Weights of a small transformer language model: 12 layers.
Each number is 50 + 15 x the weight over its row's rms, rounded and kept within 0 to 99. Layers, rows and columns count from 0. The size before them is the row's rms in percent of the matrix's.

# up: layer 5 MLP up, 2048x512, rms 0.05, rows 1473-1525, columns 192-255
# down: layer 5 MLP down (transposed), 2048x512, rms 0.0453, rows 1473-1524, columns 192-255
up1473 111:45 81 56 75 58 49 39 52 59 53 65 53 34 35 64 32 46 35 48 63 38 41 18 43 51 50 64 22 51 51 34 45 53 52 50 75 37 60 42 57 29 44 64 70 34 82 68 36 65 62 41 42 68 40 43 17 32 63 44 26 54 30 54 66
down1473 106:54 70 58 68 73 48 42 34 52 60 50 49 50 35 41 54 62 58 38 61 30 51 63 56 59 63 57 20 56 58 43 59 53 54 46 71 41 18 64 47 41 58 55 43 60 73 52 47 42 82 55 44 35 47 62 23 40 65 63 34 59 00 50 30
up1474 104:47 71 28 65 47 77 50 57 45 55 70 46 23 50 76 45 32 53 57 71 43 30 59 47 39 67 26 31 51 38 50 49 33 65 42 67 42 46 73 44 36 60 50 57 54 60 36 51 82 44 14 63 57 48 46 21 38 53 54 27 60 25 49 37
down1474 104:52 34 52 68 31 83 73 52 71 70 42 61 54 35 46 69 62 33 41 64 38 59 64 55 22 55 34 67 44 50 23 47 78 31 35 28 57 44 64 67 64 51 38 60 46 67 59 43 57 27 60 57 63 31 55 64 59 36 57 59 19 72 37 51
up1475 103:52 65 25 60 62 75 56 55 59 51 43 58 30 64 62 54 36 13 47 37 44 04 32 46 61 58 52 45 40 67 52 34 54 49 42 57 83 34 37 45 47 92 55 47 68 47 52 52 58 65 56 40 42 48 45 40 55 42 54 29 39 27 56 49
down1475 103:29 55 61 49 50 31 40 71 58 07 44 67 32 55 44 48 37 74 72 66 48 61 67 58 28 53 37 59 52 64 61 53 42 60 31 47 45 54 56 61 37 50 67 49 29 54 61 39 60 44 41 78 35 49 51 62 62 66 54 53 46 44 48 62
up1476 094:52 40 37 77 48 65 43 52 42 64 66 56 53 56 47 62 61 68 47 54 50 42 62 41 27 29 38 60 77 52 50 67 48 56 79 16 55 91 35 36 42 50 37 58 59 62 40 51 27 70 29 44 38 72 61 42 32 56 18 54 61 58 44 83
down1476 094:55 22 60 64 65 66 58 64 52 39 67 47 55 20 64 19 35 54 08 60 42 61 52 62 48 72 37 47 50 06 52 41 48 38 41 62 51 42 57 36 58 48 79 36 31 48 77 57 43 61 56 57 64 45 40 36 38 50 62 59 62 55 44 16
up1477 101:69 35 50 68 30 49 56 35 40 56 14 73 34 54 54 67 39 51 65 59 53 42 58 62 37 23 27 26 66 45 61 49 31 65 44 41 51 27 42 84 39 51 48 50 70 56 57 41 74 33 67 42 38 50 41 35 51 60 57 59 61 44 44 11
down1477 108:67 64 76 50 46 36 27 56 48 45 43 56 45 44 58 52 62 42 84 33 55 21 19 55 17 71 89 38 58 56 43 69 45 63 20 55 55 68 50 29 60 71 57 67 34 75 31 58 58 24 63 35 27 50 39 66 43 78 27 51 43 68 51 49
up1478 104:47 51 34 57 51 54 59 80 73 56 63 56 38 61 52 28 24 74 59 63 43 65 28 36 54 51 52 59 42 71 75 49 44 59 46 72 50 44 60 74 29 49 60 52 50 46 51 40 70 52 51 67 20 56 61 15 79 69 37 43 58 35 71 48
down1478 113:49 50 50 51 23 49 58 38 44 43 35 45 76 41 48 75 78 53 55 54 41 73 70 64 47 47 65 28 63 35 31 51 70 72 35 10 29 61 36 58 60 57 41 43 34 63 65 82 38 60 49 44 60 25 63 50 52 41 37 59 51 79 26 62
up1479 102:46 31 54 48 37 52 60 50 40 70 59 74 39 59 71 56 62 57 55 43 41 52 48 67 53 40 66 48 45 38 45 46 28 31 28 38 35 41 38 29 54 56 38 56 47 52 59 64 54 57 50 47 55 60 33 35 72 56 40 59 72 77 79 60
down1479 111:53 42 50 80 32 48 26 59 49 77 75 63 42 59 54 29 57 63 66 46 63 60 57 63 43 36 29 52 53 85 49 57 42 25 42 72 61 43 43 45 40 79 23 36 93 35 64 28 50 81 64 63 53 39 53 31 47 46 36 59 43 42 66 71
up1480 100:41 77 64 47 52 55 49 57 56 52 67 47 42 60 49 45 33 57 53 50 51 30 54 65 46 61 33 59 62 39 50 41 53 53 47 47 72 69 59 59 48 40 63 67 54 60 44 39 41 58 53 60 31 43 84 36 29 42 37 32 47 36 26 43
down1480 099:66 32 42 41 45 48 92 42 81 07 46 52 60 41 49 30 14 52 95 63 65 25 96 57 53 62 28 29 35 74 56 31 64 42 68 32 46 52 54 34 31 33 42 41 67 47 18 26 28 39 77 58 48 72 13 54 64 75 69 55 53 55 70 48
up1481 100:36 51 39 60 72 62 56 37 33 63 25 63 55 20 50 36 64 60 51 60 55 57 49 40 69 48 57 48 50 56 73 68 61 45 45 47 38 40 54 44 40 53 67 33 33 52 32 69 43 52 26 58 60 48 49 26 47 58 59 70 71 37 40 49
down1481 096:59 33 54 33 37 50 56 34 40 43 40 44 72 63 53 46 50 47 28 58 36 59 47 39 57 73 85 64 47 56 62 26 64 37 38 40 35 64 21 66 48 52 56 66 69 55 56 79 69 75 39 77 57 50 67 36 54 56 46 50 42 67 50 45
up1482 092:70 61 76 56 57 66 59 66 68 48 61 45 37 43 58 51 43 71 52 50 40 82 56 22 62 49 52 59 64 94 25 60 30 43 14 34 71 47 53 35 58 42 35 35 44 37 31 47 20 46 48 36 66 26 69 49 49 72 42 59 56 46 25 55
down1482 092:44 54 21 54 57 44 74 43 59 70 47 39 64 62 46 80 51 19 28 48 44 52 65 63 69 83 51 63 42 19 68 38 59 87 52 96 31 75 32 63 37 40 38 51 49 47 64 39 70 47 53 60 47 57 54 74 49 47 63 70 44 35 71 58
up1483 104:53 48 56 52 26 38 31 73 56 59 47 30 66 42 52 70 34 54 60 56 56 48 86 66 47 53 75 56 34 48 36 52 33 62 41 71 39 70 56 68 24 61 76 65 14 64 32 55 37 52 42 48 44 65 46 33 51 56 64 66 58 36 48 47
down1483 100:69 62 68 30 46 81 62 42 29 37 45 65 47 31 74 49 29 60 66 50 40 70 60 52 54 57 67 51 54 54 27 34 41 47 53 83 59 26 39 39 16 42 59 29 26 41 54 64 75 36 43 52 37 86 69 40 58 28 40 55 63 59 47 46
up1484 097:45 46 74 52 50 34 59 58 69 69 36 77 14 63 52 33 37 51 62 21 49 83 24 22 41 67 44 51 50 48 51 47 50 44 29 68 76 52 83 67 27 49 61 44 37 44 62 67 51 54 48 62 43 39 42 52 38 74 47 43 46 35 53 23
down1484 093:69 62 49 50 50 49 30 46 62 72 56 62 42 43 77 30 51 24 68 42 41 36 68 33 47 82 43 50 79 59 84 59 67 47 63 54 67 70 44 39 65 72 65 44 43 53 48 47 31 63 59 54 16 56 48 60 62 53 41 33 46 51 64 58
up1485 105:66 43 53 40 61 32 36 40 58 64 32 74 53 35 59 53 44 81 56 49 38 74 32 42 59 38 46 50 40 74 38 59 39 56 76 49 66 22 40 67 23 55 44 49 48 68 83 41 55 34 57 40 62 57 49 63 66 44 48 49 67 13 37 56
down1485 108:64 40 53 41 59 29 41 48 33 85 75 67 63 55 28 40 43 69 56 54 49 69 49 54 73 69 36 51 55 72 39 55 47 46 45 45 33 19 40 51 55 44 43 50 66 46 59 53 29 50 61 51 75 85 37 42 64 28 50 62 77 27 60 72
up1486 101:55 50 49 33 41 43 57 81 63 56 58 69 41 60 66 68 24 36 62 41 26 40 32 57 47 48 68 45 34 60 28 55 64 48 36 43 57 51 35 45 45 70 43 48 48 73 29 45 45 25 56 36 36 45 47 51 68 71 50 63 65 48 57 43
down1486 100:47 40 61 74 31 42 53 37 51 77 45 44 54 34 13 56 34 27 43 49 83 25 62 40 80 63 36 42 66 50 50 32 73 51 40 46 67 22 54 84 34 36 34 30 28 50 60 39 85 48 48 62 64 38 52 37 66 47 45 40 38 69 46 44
up1487 104:59 36 35 55 33 51 33 49 87 56 71 50 44 48 52 52 59 62 45 60 40 87 29 43 47 37 63 66 68 43 54 65 24 31 32 53 60 66 37 48 36 23 57 68 31 50 66 97 58 47 36 60 60 45 42 52 54 41 36 38 61 63 89 20
down1487 103:51 18 48 50 22 37 34 34 48 57 32 83 43 53 42 34 71 63 42 38 44 52 47 28 64 64 40 40 63 44 56 54 41 48 67 47 48 60 59 55 50 68 59 57 84 49 66 94 44 53 38 45 54 64 40 45 42 42 51 74 43 51 70 41
up1488 095:61 46 49 42 70 46 51 63 73 58 52 50 49 52 63 64 34 69 66 77 61 89 37 37 46 56 50 39 39 55 62 74 54 59 36 45 48 24 67 45 36 69 42 58 38 42 70 51 55 40 50 20 56 37 67 52 66 42 69 68 51 53 53 50
down1488 094:75 64 76 52 58 54 53 21 44 94 24 62 62 59 50 47 42 34 75 62 65 56 67 60 31 36 52 51 65 62 52 52 42 34 39 55 56 46 30 71 59 69 30 70 52 58 45 67 66 60 45 79 57 42 59 50 73 62 41 37 38 64 57 55
up1489 099:53 46 41 60 34 50 27 56 53 62 54 34 44 25 50 55 47 57 60 78 44 31 30 47 52 47 60 68 74 73 52 94 25 49 38 50 27 38 31 62 53 41 44 65 39 55 46 49 39 84 37 34 48 43 52 41 48 61 53 25 42 48 55 71
down1489 098:47 30 45 44 48 56 53 39 50 63 40 63 48 69 40 66 58 49 48 43 35 45 55 43 60 51 63 45 30 05 35 48 72 65 34 51 44 52 47 82 68 78 46 33 40 57 54 32 73 42 62 81 50 65 44 38 50 62 68 85 41 70 44 19
up1490 104:50 75 37 73 37 25 34 63 52 66 79 48 57 89 81 50 45 18 58 43 24 33 85 30 38 37 59 45 39 18 54 23 28 34 60 45 36 63 27 35 48 31 52 52 44 31 65 76 47 51 62 66 42 61 64 53 46 26 58 49 50 43 73 62
down1490 109:37 48 47 37 60 50 63 54 50 58 54 48 52 63 39 41 42 50 83 70 81 49 42 49 40 61 33 26 36 49 83 29 39 56 26 39 52 61 63 08 45 84 40 49 50 70 61 52 59 61 49 65 47 64 24 81 64 70 52 71 39 48 57 58
up1491 116:52 56 54 40 34 59 58 37 71 60 62 65 55 42 73 44 45 61 50 47 40 44 61 54 68 53 61 20 55 53 31 36 42 60 42 43 65 40 57 43 49 56 31 50 40 53 66 64 48 52 54 69 14 40 44 32 73 47 62 63 65 36 40 41
down1491 117:62 64 44 67 59 51 46 28 73 72 55 51 37 20 96 43 48 64 82 63 65 76 31 56 39 65 72 30 46 57 63 56 50 44 39 39 57 42 64 54 64 46 50 66 58 55 69 63 49 66 46 67 53 48 26 58 48 68 46 73 55 66 24 40
up1492 102:57 59 57 68 51 47 62 70 38 55 53 28 43 75 44 69 33 35 48 58 74 53 54 58 55 48 52 59 54 47 42 50 43 74 46 68 46 58 61 60 34 51 42 48 42 40 22 42 59 44 48 63 32 30 60 63 47 18 53 54 31 29 65 43
down1492 098:52 63 57 64 29 65 51 42 23 14 66 42 56 40 48 32 56 51 55 61 66 38 54 51 68 41 47 47 42 53 38 71 66 21 55 46 75 17 57 73 52 88 57 41 64 30 19 42 52 43 49 16 81 56 63 29 54 71 46 61 58 60 67 55
up1493 092:56 40 64 44 70 48 54 53 41 58 32 47 74 31 48 41 44 79 61 68 55 53 37 67 44 58 10 54 45 38 92 78 60 65 42 54 69 46 85 50 45 53 53 31 40 57 48 58 64 43 80 48 13 65 44 60 46 44 66 96 54 35 66 38
down1493 089:42 86 32 38 53 47 71 70 66 37 37 40 62 54 66 60 75 38 65 43 26 28 26 20 39 57 53 58 71 34 35 60 54 29 42 33 57 47 48 80 55 43 47 41 61 47 49 64 64 75 14 57 96 71 48 70 73 58 66 59 42 57 35 58
up1494 095:53 97 33 63 51 66 34 62 55 48 35 48 51 47 71 59 41 68 58 59 00 79 46 29 43 34 37 45 56 70 44 57 47 23 21 60 58 48 61 39 41 58 54 47 20 58 64 52 45 37 30 28 55 39 46 20 57 50 48 42 64 44 35 55
down1494 095:59 37 53 62 38 60 60 35 35 63 51 71 78 46 39 37 66 53 82 38 45 39 54 70 59 47 42 65 39 35 56 45 32 63 59 66 42 43 46 21 36 42 67 65 66 68 44 42 60 57 47 77 61 44 31 59 29 58 42 66 49 77 39 40
up1495 107:59 47 55 67 58 38 41 51 67 47 37 46 48 51 47 47 62 37 54 57 22 49 64 35 36 43 42 12 77 26 55 59 37 51 42 54 36 46 52 66 37 32 46 68 46 41 51 36 46 49 36 57 52 00 60 46 52 56 66 58 47 35 53 55
down1495 109:23 55 49 28 67 38 58 52 61 00 49 47 46 63 46 44 44 49 67 39 06 70 55 43 45 58 49 48 17 31 35 31 47 48 40 34 71 36 47 73 43 17 27 60 39 61 60 49 42 37 67 19 37 56 41 58 49 40 49 47 40 37 44 60
up1496 097:66 56 75 41 68 61 41 35 83 57 57 40 39 57 53 28 57 86 55 17 51 76 28 09 54 67 41 32 50 38 32 71 50 36 32 32 44 38 52 39 16 45 51 41 38 68 27 35 66 48 60 43 51 62 48 33 43 51 42 80 47 68 79 44
down1496 090:39 45 44 70 48 38 74 52 56 42 35 50 64 59 57 48 54 37 35 30 47 61 64 67 59 31 34 53 15 71 56 45 38 85 46 67 42 60 36 36 59 30 63 48 35 45 55 59 21 38 47 41 42 55 55 62 60 56 28 52 57 62 11 52
up1497 097:56 65 61 35 50 67 53 73 47 58 71 53 62 69 54 13 32 55 31 43 45 33 76 46 52 54 54 39 59 54 30 73 63 26 25 39 48 46 52 48 40 53 74 47 43 65 66 59 35 38 52 57 65 31 54 55 43 46 44 63 46 41 54 48
down1497 093:43 57 55 70 36 28 58 20 77 75 99 45 75 76 60 51 56 46 40 40 60 60 45 66 41 63 63 56 50 36 51 54 13 56 72 33 55 32 49 53 36 52 66 37 69 38 21 31 36 42 65 49 48 60 47 52 58 38 65 62 59 53 25 28
up1498 105:59 65 70 49 35 51 44 46 57 72 54 45 42 48 45 43 65 74 57 54 47 59 63 52 43 36 81 76 69 46 58 71 36 49 58 42 57 61 55 69 19 71 31 58 55 76 71 44 50 75 61 28 33 49 74 55 26 51 38 43 41 21 53 36
down1498 106:80 56 27 65 84 65 46 52 29 56 91 73 46 47 33 40 50 51 37 32 48 23 55 55 60 48 28 65 36 56 41 13 51 14 44 35 37 57 77 27 57 70 60 29 55 64 70 90 55 31 71 80 48 62 50 37 38 55 65 38 30 28 50 61
up1499 105:42 63 14 79 38 49 25 33 55 55 50 45 38 47 44 30 46 54 62 45 52 59 45 35 39 29 36 44 38 01 66 72 40 56 77 52 52 61 38 37 59 26 50 44 51 66 37 62 87 54 80 49 31 52 43 30 37 28 35 32 99 53 34 21
down1499 106:39 48 50 61 46 74 12 44 39 13 48 38 54 36 97 20 38 52 42 29 56 33 38 59 60 48 49 24 61 50 68 49 43 34 50 43 23 77 40 41 59 70 59 55 56 45 74 39 67 78 83 59 27 65 35 26 56 52 67 61 39 63 35 22
up1500 100:56 33 67 58 56 61 46 63 45 61 45 49 44 59 55 53 50 34 52 57 59 44 64 43 34 33 64 45 64 78 59 71 35 49 55 55 31 61 55 38 35 44 47 54 56 27 55 65 95 68 39 50 74 45 55 63 48 42 30 55 51 57 75 41
down1500 091:52 37 42 48 36 34 37 50 69 66 43 60 32 59 49 64 61 42 60 49 68 62 52 34 45 48 37 57 70 51 60 30 46 44 43 33 40 15 21 53 65 62 52 57 48 45 27 59 45 54 18 57 75 14 55 50 62 47 90 36 67 43 71 51
up1501 092:63 22 50 58 69 40 63 60 41 66 34 56 58 26 62 34 71 50 74 43 50 70 58 61 34 47 38 62 67 38 94 37 48 55 69 17 44 56 44 32 39 37 40 51 56 71 43 30 32 40 54 54 16 43 80 62 60 52 58 46 69 42 65 39
down1501 100:62 62 55 86 45 60 46 28 30 60 39 32 45 53 81 56 55 41 30 56 40 39 57 60 35 38 46 45 50 69 31 56 38 50 23 66 36 27 69 51 59 46 78 74 56 24 61 57 65 71 63 67 48 37 59 54 62 61 45 65 68 33 51 66
up1502 102:51 52 46 41 64 51 44 59 61 53 64 55 34 53 55 42 31 38 58 49 45 85 63 47 40 37 77 35 62 85 71 57 35 57 30 43 35 48 70 70 55 28 72 59 43 61 57 62 54 44 11 42 58 36 60 34 41 72 50 48 61 60 37 70
down1502 111:57 67 53 48 68 49 56 58 22 59 52 57 43 53 55 21 53 34 78 14 28 52 49 32 58 46 60 60 34 42 48 49 56 64 28 30 58 51 38 49 60 31 30 65 13 54 12 89 54 63 69 40 46 21 78 68 55 48 42 58 51 80 25 51
up1503 101:74 55 55 58 38 50 24 59 81 61 43 70 52 59 48 46 51 73 57 46 38 45 43 88 44 44 37 58 73 59 57 28 39 28 59 53 47 39 53 86 51 55 56 39 40 77 39 60 67 42 56 49 41 64 53 50 44 18 35 40 65 41 48 49
down1503 097:44 50 23 60 41 43 78 45 74 35 21 44 55 29 46 47 27 38 39 71 08 39 24 49 22 64 68 64 61 68 56 60 64 44 40 64 45 40 65 52 72 47 29 34 51 41 48 88 66 79 46 51 66 32 50 61 84 32 33 37 47 42 52 65
up1504 097:49 82 51 47 35 66 30 24 68 66 44 41 43 71 53 41 38 37 78 50 40 65 34 57 41 68 44 36 18 38 76 25 54 27 47 48 52 69 64 59 38 44 50 55 68 39 80 54 75 34 50 54 42 49 52 40 42 54 54 65 41 38 79 32
down1504 103:52 55 70 83 67 40 42 56 70 27 44 76 42 69 83 58 51 38 95 39 33 26 76 56 38 58 62 43 43 39 41 56 51 38 64 35 63 80 57 36 71 35 75 53 44 69 17 52 38 48 58 61 37 41 41 64 67 45 70 55 38 39 71 47
up1505 099:52 36 34 34 38 23 43 33 49 52 53 35 47 62 64 51 33 37 55 49 35 58 48 57 25 54 61 24 79 45 37 45 69 45 13 45 76 49 81 41 56 63 62 34 55 58 53 52 60 35 57 24 55 71 50 49 47 51 15 40 89 58 33 50
down1505 098:46 34 56 74 45 26 73 51 60 32 65 56 54 42 48 53 83 36 93 63 43 43 65 57 59 29 27 37 42 93 19 51 48 45 75 45 36 29 38 71 39 46 35 57 24 31 68 38 44 49 71 59 52 61 55 33 49 57 54 54 57 50 59 47
up1506 109:46 56 41 50 50 16 22 39 56 62 19 46 37 64 51 42 35 39 58 45 37 38 47 60 44 36 73 30 44 10 62 55 40 26 67 39 51 55 61 64 62 29 77 65 48 49 39 40 98 56 37 61 47 46 60 36 55 47 51 56 46 64 39 25
down1506 118:74 38 50 68 64 31 58 37 62 63 41 46 58 42 45 65 59 44 69 48 27 49 42 57 43 63 75 43 45 54 58 55 42 53 52 53 53 56 58 60 53 50 61 42 53 28 62 15 52 52 47 64 62 48 38 49 75 22 48 59 45 43 27 35
up1507 102:83 54 31 45 75 37 45 81 78 60 54 76 50 76 45 28 73 40 54 63 34 58 44 50 58 43 42 48 40 59 88 50 59 58 33 54 49 42 34 55 49 49 53 34 35 62 42 32 70 71 61 09 34 51 43 40 57 42 30 33 61 72 50 30
down1507 102:69 56 61 35 52 32 84 53 68 00 42 68 37 51 29 50 57 56 48 60 44 32 22 36 67 56 39 55 93 47 56 43 61 39 44 72 47 53 56 16 23 53 59 48 50 56 49 29 57 44 33 46 39 27 43 52 64 63 62 50 41 28 80 49
up1508 098:49 59 58 48 39 52 27 49 69 61 39 44 69 51 68 54 38 71 56 83 64 45 61 32 62 22 50 46 77 48 57 47 53 36 65 49 69 33 54 50 44 41 44 40 69 54 33 54 46 21 29 71 66 32 70 19 44 35 26 60 61 52 38 34
down1508 105:83 37 57 68 50 74 32 32 60 52 56 58 39 40 59 52 57 56 88 35 62 44 45 36 31 56 57 74 42 40 27 36 57 59 18 39 66 95 41 52 65 56 55 58 59 64 59 45 45 52 44 58 65 85 45 43 68 59 54 14 49 48 56 72
up1509 097:65 67 43 53 45 49 24 39 73 44 59 79 43 60 54 17 44 43 55 49 47 57 38 48 36 49 55 38 49 72 74 47 68 36 13 49 67 57 92 47 19 55 45 45 44 42 52 37 67 37 58 62 39 53 43 42 75 46 78 72 49 56 24 59
down1509 092:49 39 40 44 57 65 70 20 69 97 50 34 47 40 44 66 39 60 56 32 52 57 60 38 37 73 42 24 59 55 50 48 60 44 35 46 51 62 45 66 34 53 13 62 46 46 38 31 59 28 26 68 55 91 39 26 46 62 44 64 24 44 39 15
up1510 112:67 33 51 81 64 39 34 68 45 51 74 47 17 69 56 44 50 17 83 58 57 38 27 49 53 70 41 56 37 42 76 63 31 61 34 52 46 72 35 44 41 55 51 42 37 37 55 52 47 60 29 61 45 45 66 30 73 47 53 59 39 37 64 53
down1510 105:49 44 61 55 55 21 26 63 45 00 48 34 28 56 71 44 41 67 72 48 65 44 62 32 43 56 17 51 61 54 52 51 31 54 61 41 29 53 32 34 39 32 32 69 52 30 36 55 60 66 60 49 52 43 58 49 60 44 66 62 35 69 85 47
up1511 105:42 42 34 69 51 61 41 24 44 60 63 16 56 45 70 61 48 61 46 60 48 54 35 50 44 61 53 19 61 69 37 47 33 58 49 55 30 44 42 66 57 48 41 55 60 57 48 74 44 77 37 52 22 66 72 41 19 12 40 49 72 03 37 45
down1511 103:44 63 25 53 45 60 74 62 71 71 47 62 42 20 79 50 55 41 52 45 36 40 35 60 59 81 12 49 33 38 33 54 27 59 34 60 72 42 53 51 70 30 50 58 55 57 42 72 53 33 70 39 75 72 59 59 39 41 53 71 73 75 56 38
up1512 106:68 37 50 61 35 38 25 43 66 58 68 53 29 39 50 59 39 44 75 63 41 49 42 54 47 60 46 46 51 70 66 56 58 65 48 45 29 81 32 43 63 49 72 49 40 57 55 67 60 73 58 41 35 61 60 63 66 25 58 55 59 73 49 56
down1512 118:52 28 38 39 74 73 62 65 85 07 57 60 35 40 65 26 54 49 50 56 61 39 57 30 70 51 54 69 41 67 70 36 29 23 58 61 51 48 36 63 57 46 23 52 56 38 54 18 56 27 67 76 15 97 32 47 56 63 42 07 67 55 47 46
up1513 105:43 61 39 47 43 71 47 62 27 60 62 58 33 83 70 58 38 47 42 65 28 67 50 43 50 12 55 58 48 36 70 52 31 59 47 38 74 41 31 44 33 28 59 75 42 41 26 57 37 77 42 59 47 43 84 59 46 31 35 32 27 40 55 37
down1513 108:29 58 57 65 45 26 56 46 56 29 53 43 64 64 47 59 60 58 47 49 49 55 44 48 38 26 43 35 61 45 85 40 55 61 41 55 46 38 79 14 36 63 43 68 85 87 49 46 42 30 39 59 26 43 78 52 51 36 19 60 50 52 62 40
up1514 100:48 53 58 76 33 55 42 90 51 62 65 67 44 43 31 64 22 45 63 73 15 23 51 20 52 66 46 54 49 63 52 68 69 22 38 59 50 50 67 49 54 80 56 51 41 41 48 54 37 41 62 61 20 23 32 47 51 36 53 58 35 66 54 59
down1514 100:82 52 43 49 61 33 54 25 41 58 38 66 34 46 68 37 58 53 85 33 30 81 48 40 44 36 74 73 38 30 57 40 59 61 48 63 58 54 47 40 33 59 46 52 69 36 56 63 72 66 22 53 88 50 52 39 47 53 20 19 78 23 46 56
up1515 097:51 43 44 48 42 68 46 89 25 58 66 49 34 78 62 54 42 48 36 43 44 22 78 41 45 37 59 61 46 53 32 42 18 61 55 56 65 45 48 31 29 59 67 62 58 68 44 70 50 88 51 45 53 33 67 50 49 41 56 85 62 42 58 40
down1515 100:75 53 42 38 45 52 29 67 61 37 47 23 58 37 66 74 41 46 27 20 51 81 51 38 62 56 44 42 34 41 58 86 67 60 65 70 21 43 68 55 64 30 37 31 33 66 44 53 52 80 51 47 36 50 50 39 39 38 67 60 51 48 62 39
up1516 098:67 52 77 67 51 47 35 58 50 57 32 60 79 57 72 57 53 38 43 72 54 04 44 50 49 16 40 33 57 36 71 72 50 24 49 39 77 75 52 49 40 67 47 36 52 58 63 61 61 36 56 69 46 41 81 72 49 49 46 58 72 54 48 39
down1516 096:42 41 66 49 33 85 33 44 52 26 44 31 47 39 37 30 28 66 20 52 51 46 80 46 45 45 64 59 53 37 71 39 90 45 58 47 46 22 77 40 80 46 62 63 59 37 42 66 56 56 66 40 58 61 52 57 28 71 45 47 44 32 45 45
up1517 099:47 44 47 74 49 34 20 48 51 54 66 39 57 70 61 25 39 36 73 38 13 16 38 38 44 66 45 38 53 48 31 40 72 68 44 61 39 12 58 67 40 37 34 46 40 62 38 37 71 53 54 43 48 26 40 30 65 27 62 52 62 53 61 39
down1517 095:47 52 39 26 44 44 50 27 69 38 29 48 55 54 45 61 22 63 46 34 63 35 70 39 54 71 40 42 50 56 68 62 51 51 40 34 29 67 60 66 47 70 35 58 39 29 24 75 72 44 66 62 18 57 75 56 43 52 62 32 40 63 50 52
up1518 104:76 46 26 49 39 58 49 41 60 66 39 62 46 83 44 50 46 87 40 39 34 38 65 57 53 59 52 35 56 51 55 79 45 77 35 51 36 64 61 73 36 58 46 41 40 52 52 49 42 43 47 31 61 51 52 36 76 52 38 64 58 30 76 52
down1518 111:53 58 40 59 45 57 37 52 40 42 53 34 46 33 36 41 54 38 18 54 39 33 38 56 41 59 52 86 36 77 51 59 23 42 44 37 02 60 96 64 58 58 60 24 47 56 52 47 32 62 39 81 70 54 84 26 57 47 54 55 19 50 13 44
up1519 096:99 61 54 60 51 59 45 27 54 62 51 53 29 63 70 80 41 54 73 38 56 62 73 32 49 55 21 30 76 23 60 61 47 48 30 52 45 28 18 45 08 38 73 38 50 21 74 37 51 73 88 37 60 54 33 21 42 52 48 75 85 36 67 49
down1519 100:55 30 65 73 62 24 60 54 63 75 29 70 36 60 52 46 52 27 58 57 30 50 57 44 39 67 75 56 46 83 52 52 40 69 44 80 78 64 52 41 70 69 61 86 47 64 32 61 74 43 52 70 54 53 62 42 72 27 46 49 28 58 49 72
up1520 094:64 30 69 42 59 85 44 73 54 54 68 63 45 52 40 26 43 30 71 55 59 63 60 35 67 70 35 24 67 65 80 59 54 75 66 59 59 64 49 45 37 58 38 30 47 66 66 48 47 69 61 60 41 52 43 49 50 38 55 66 39 66 78 58
down1520 099:65 46 60 54 45 22 33 62 23 40 55 59 54 52 50 08 62 49 46 16 50 57 45 37 48 39 44 53 38 55 76 49 64 76 45 42 24 72 52 70 44 50 71 36 47 22 27 66 37 61 61 61 55 27 56 42 52 66 51 76 36 52 73 59
up1521 104:76 73 68 82 38 72 58 32 35 60 35 41 63 53 53 58 29 59 57 54 50 37 46 47 66 26 50 40 51 52 54 77 41 46 48 63 50 55 33 54 45 27 51 26 45 45 49 43 47 82 51 84 47 53 32 37 66 66 46 75 84 43 54 39
down1521 106:22 53 45 87 73 24 79 28 52 50 45 23 37 28 46 50 55 54 40 71 76 46 67 32 38 32 83 49 52 39 58 40 55 66 68 49 57 58 30 81 64 48 48 55 35 60 37 53 57 39 45 38 48 70 46 70 52 52 43 82 65 04 38 57
up1522 088:62 58 33 74 51 24 65 47 54 55 69 63 66 22 68 26 62 50 56 74 49 55 51 70 47 39 42 62 52 44 50 43 64 50 37 09 68 72 72 39 50 52 55 63 27 66 59 63 21 45 90 59 50 46 56 26 42 35 53 81 30 34 58 23
down1522 085:59 33 35 48 19 59 42 49 62 28 35 36 46 46 22 60 35 35 30 53 71 32 64 56 50 77 56 04 73 51 58 47 21 57 53 66 63 59 34 59 41 37 52 38 43 31 48 51 37 42 41 65 71 45 42 51 32 54 74 48 64 63 56 52
up1523 108:53 70 59 50 29 46 53 57 37 58 46 55 26 31 48 58 29 60 51 80 24 21 50 36 42 15 34 70 42 28 54 46 32 40 44 52 57 56 39 34 25 55 46 41 40 29 31 41 43 54 45 67 48 40 46 43 40 66 34 44 40 59 78 16
down1523 109:41 57 74 27 47 19 51 72 34 68 34 46 45 39 50 62 27 40 61 75 45 44 51 68 40 57 51 28 57 43 35 81 44 50 26 69 36 50 49 87 24 44 54 25 53 21 69 52 62 58 31 64 55 35 45 64 46 57 39 72 37 64 51 43
up1524 113:54 83 40 71 65 46 37 53 65 62 63 56 44 58 67 66 33 40 65 49 32 41 31 36 56 62 54 58 45 51 38 69 12 08 49 18 57 58 39 52 70 66 53 53 62 61 36 57 68 77 53 51 73 53 46 50 64 48 54 52 51 40 71 28
down1524 124:65 47 42 61 60 16 53 30 41 48 40 46 37 53 55 62 39 47 66 77 56 35 70 68 49 28 40 63 55 58 11 46 65 56 48 52 95 65 47 46 52 44 16 62 17 54 44 58 51 54 64 38 89 63 77 38 38 56 42 57 43 49 40 04
up1525 095:68 35 58 73 53 54 37 64 60 51 40 63 42 49 40 47 09 64 68 23 62 52 67 35 40 51 66 29 62 22 54 58 52 61 55 31 46 41 52 40 64 38 58 76 51 42 07 53 72 38 22 60 42 47 67 36 43 40 68 44 51 31 73 44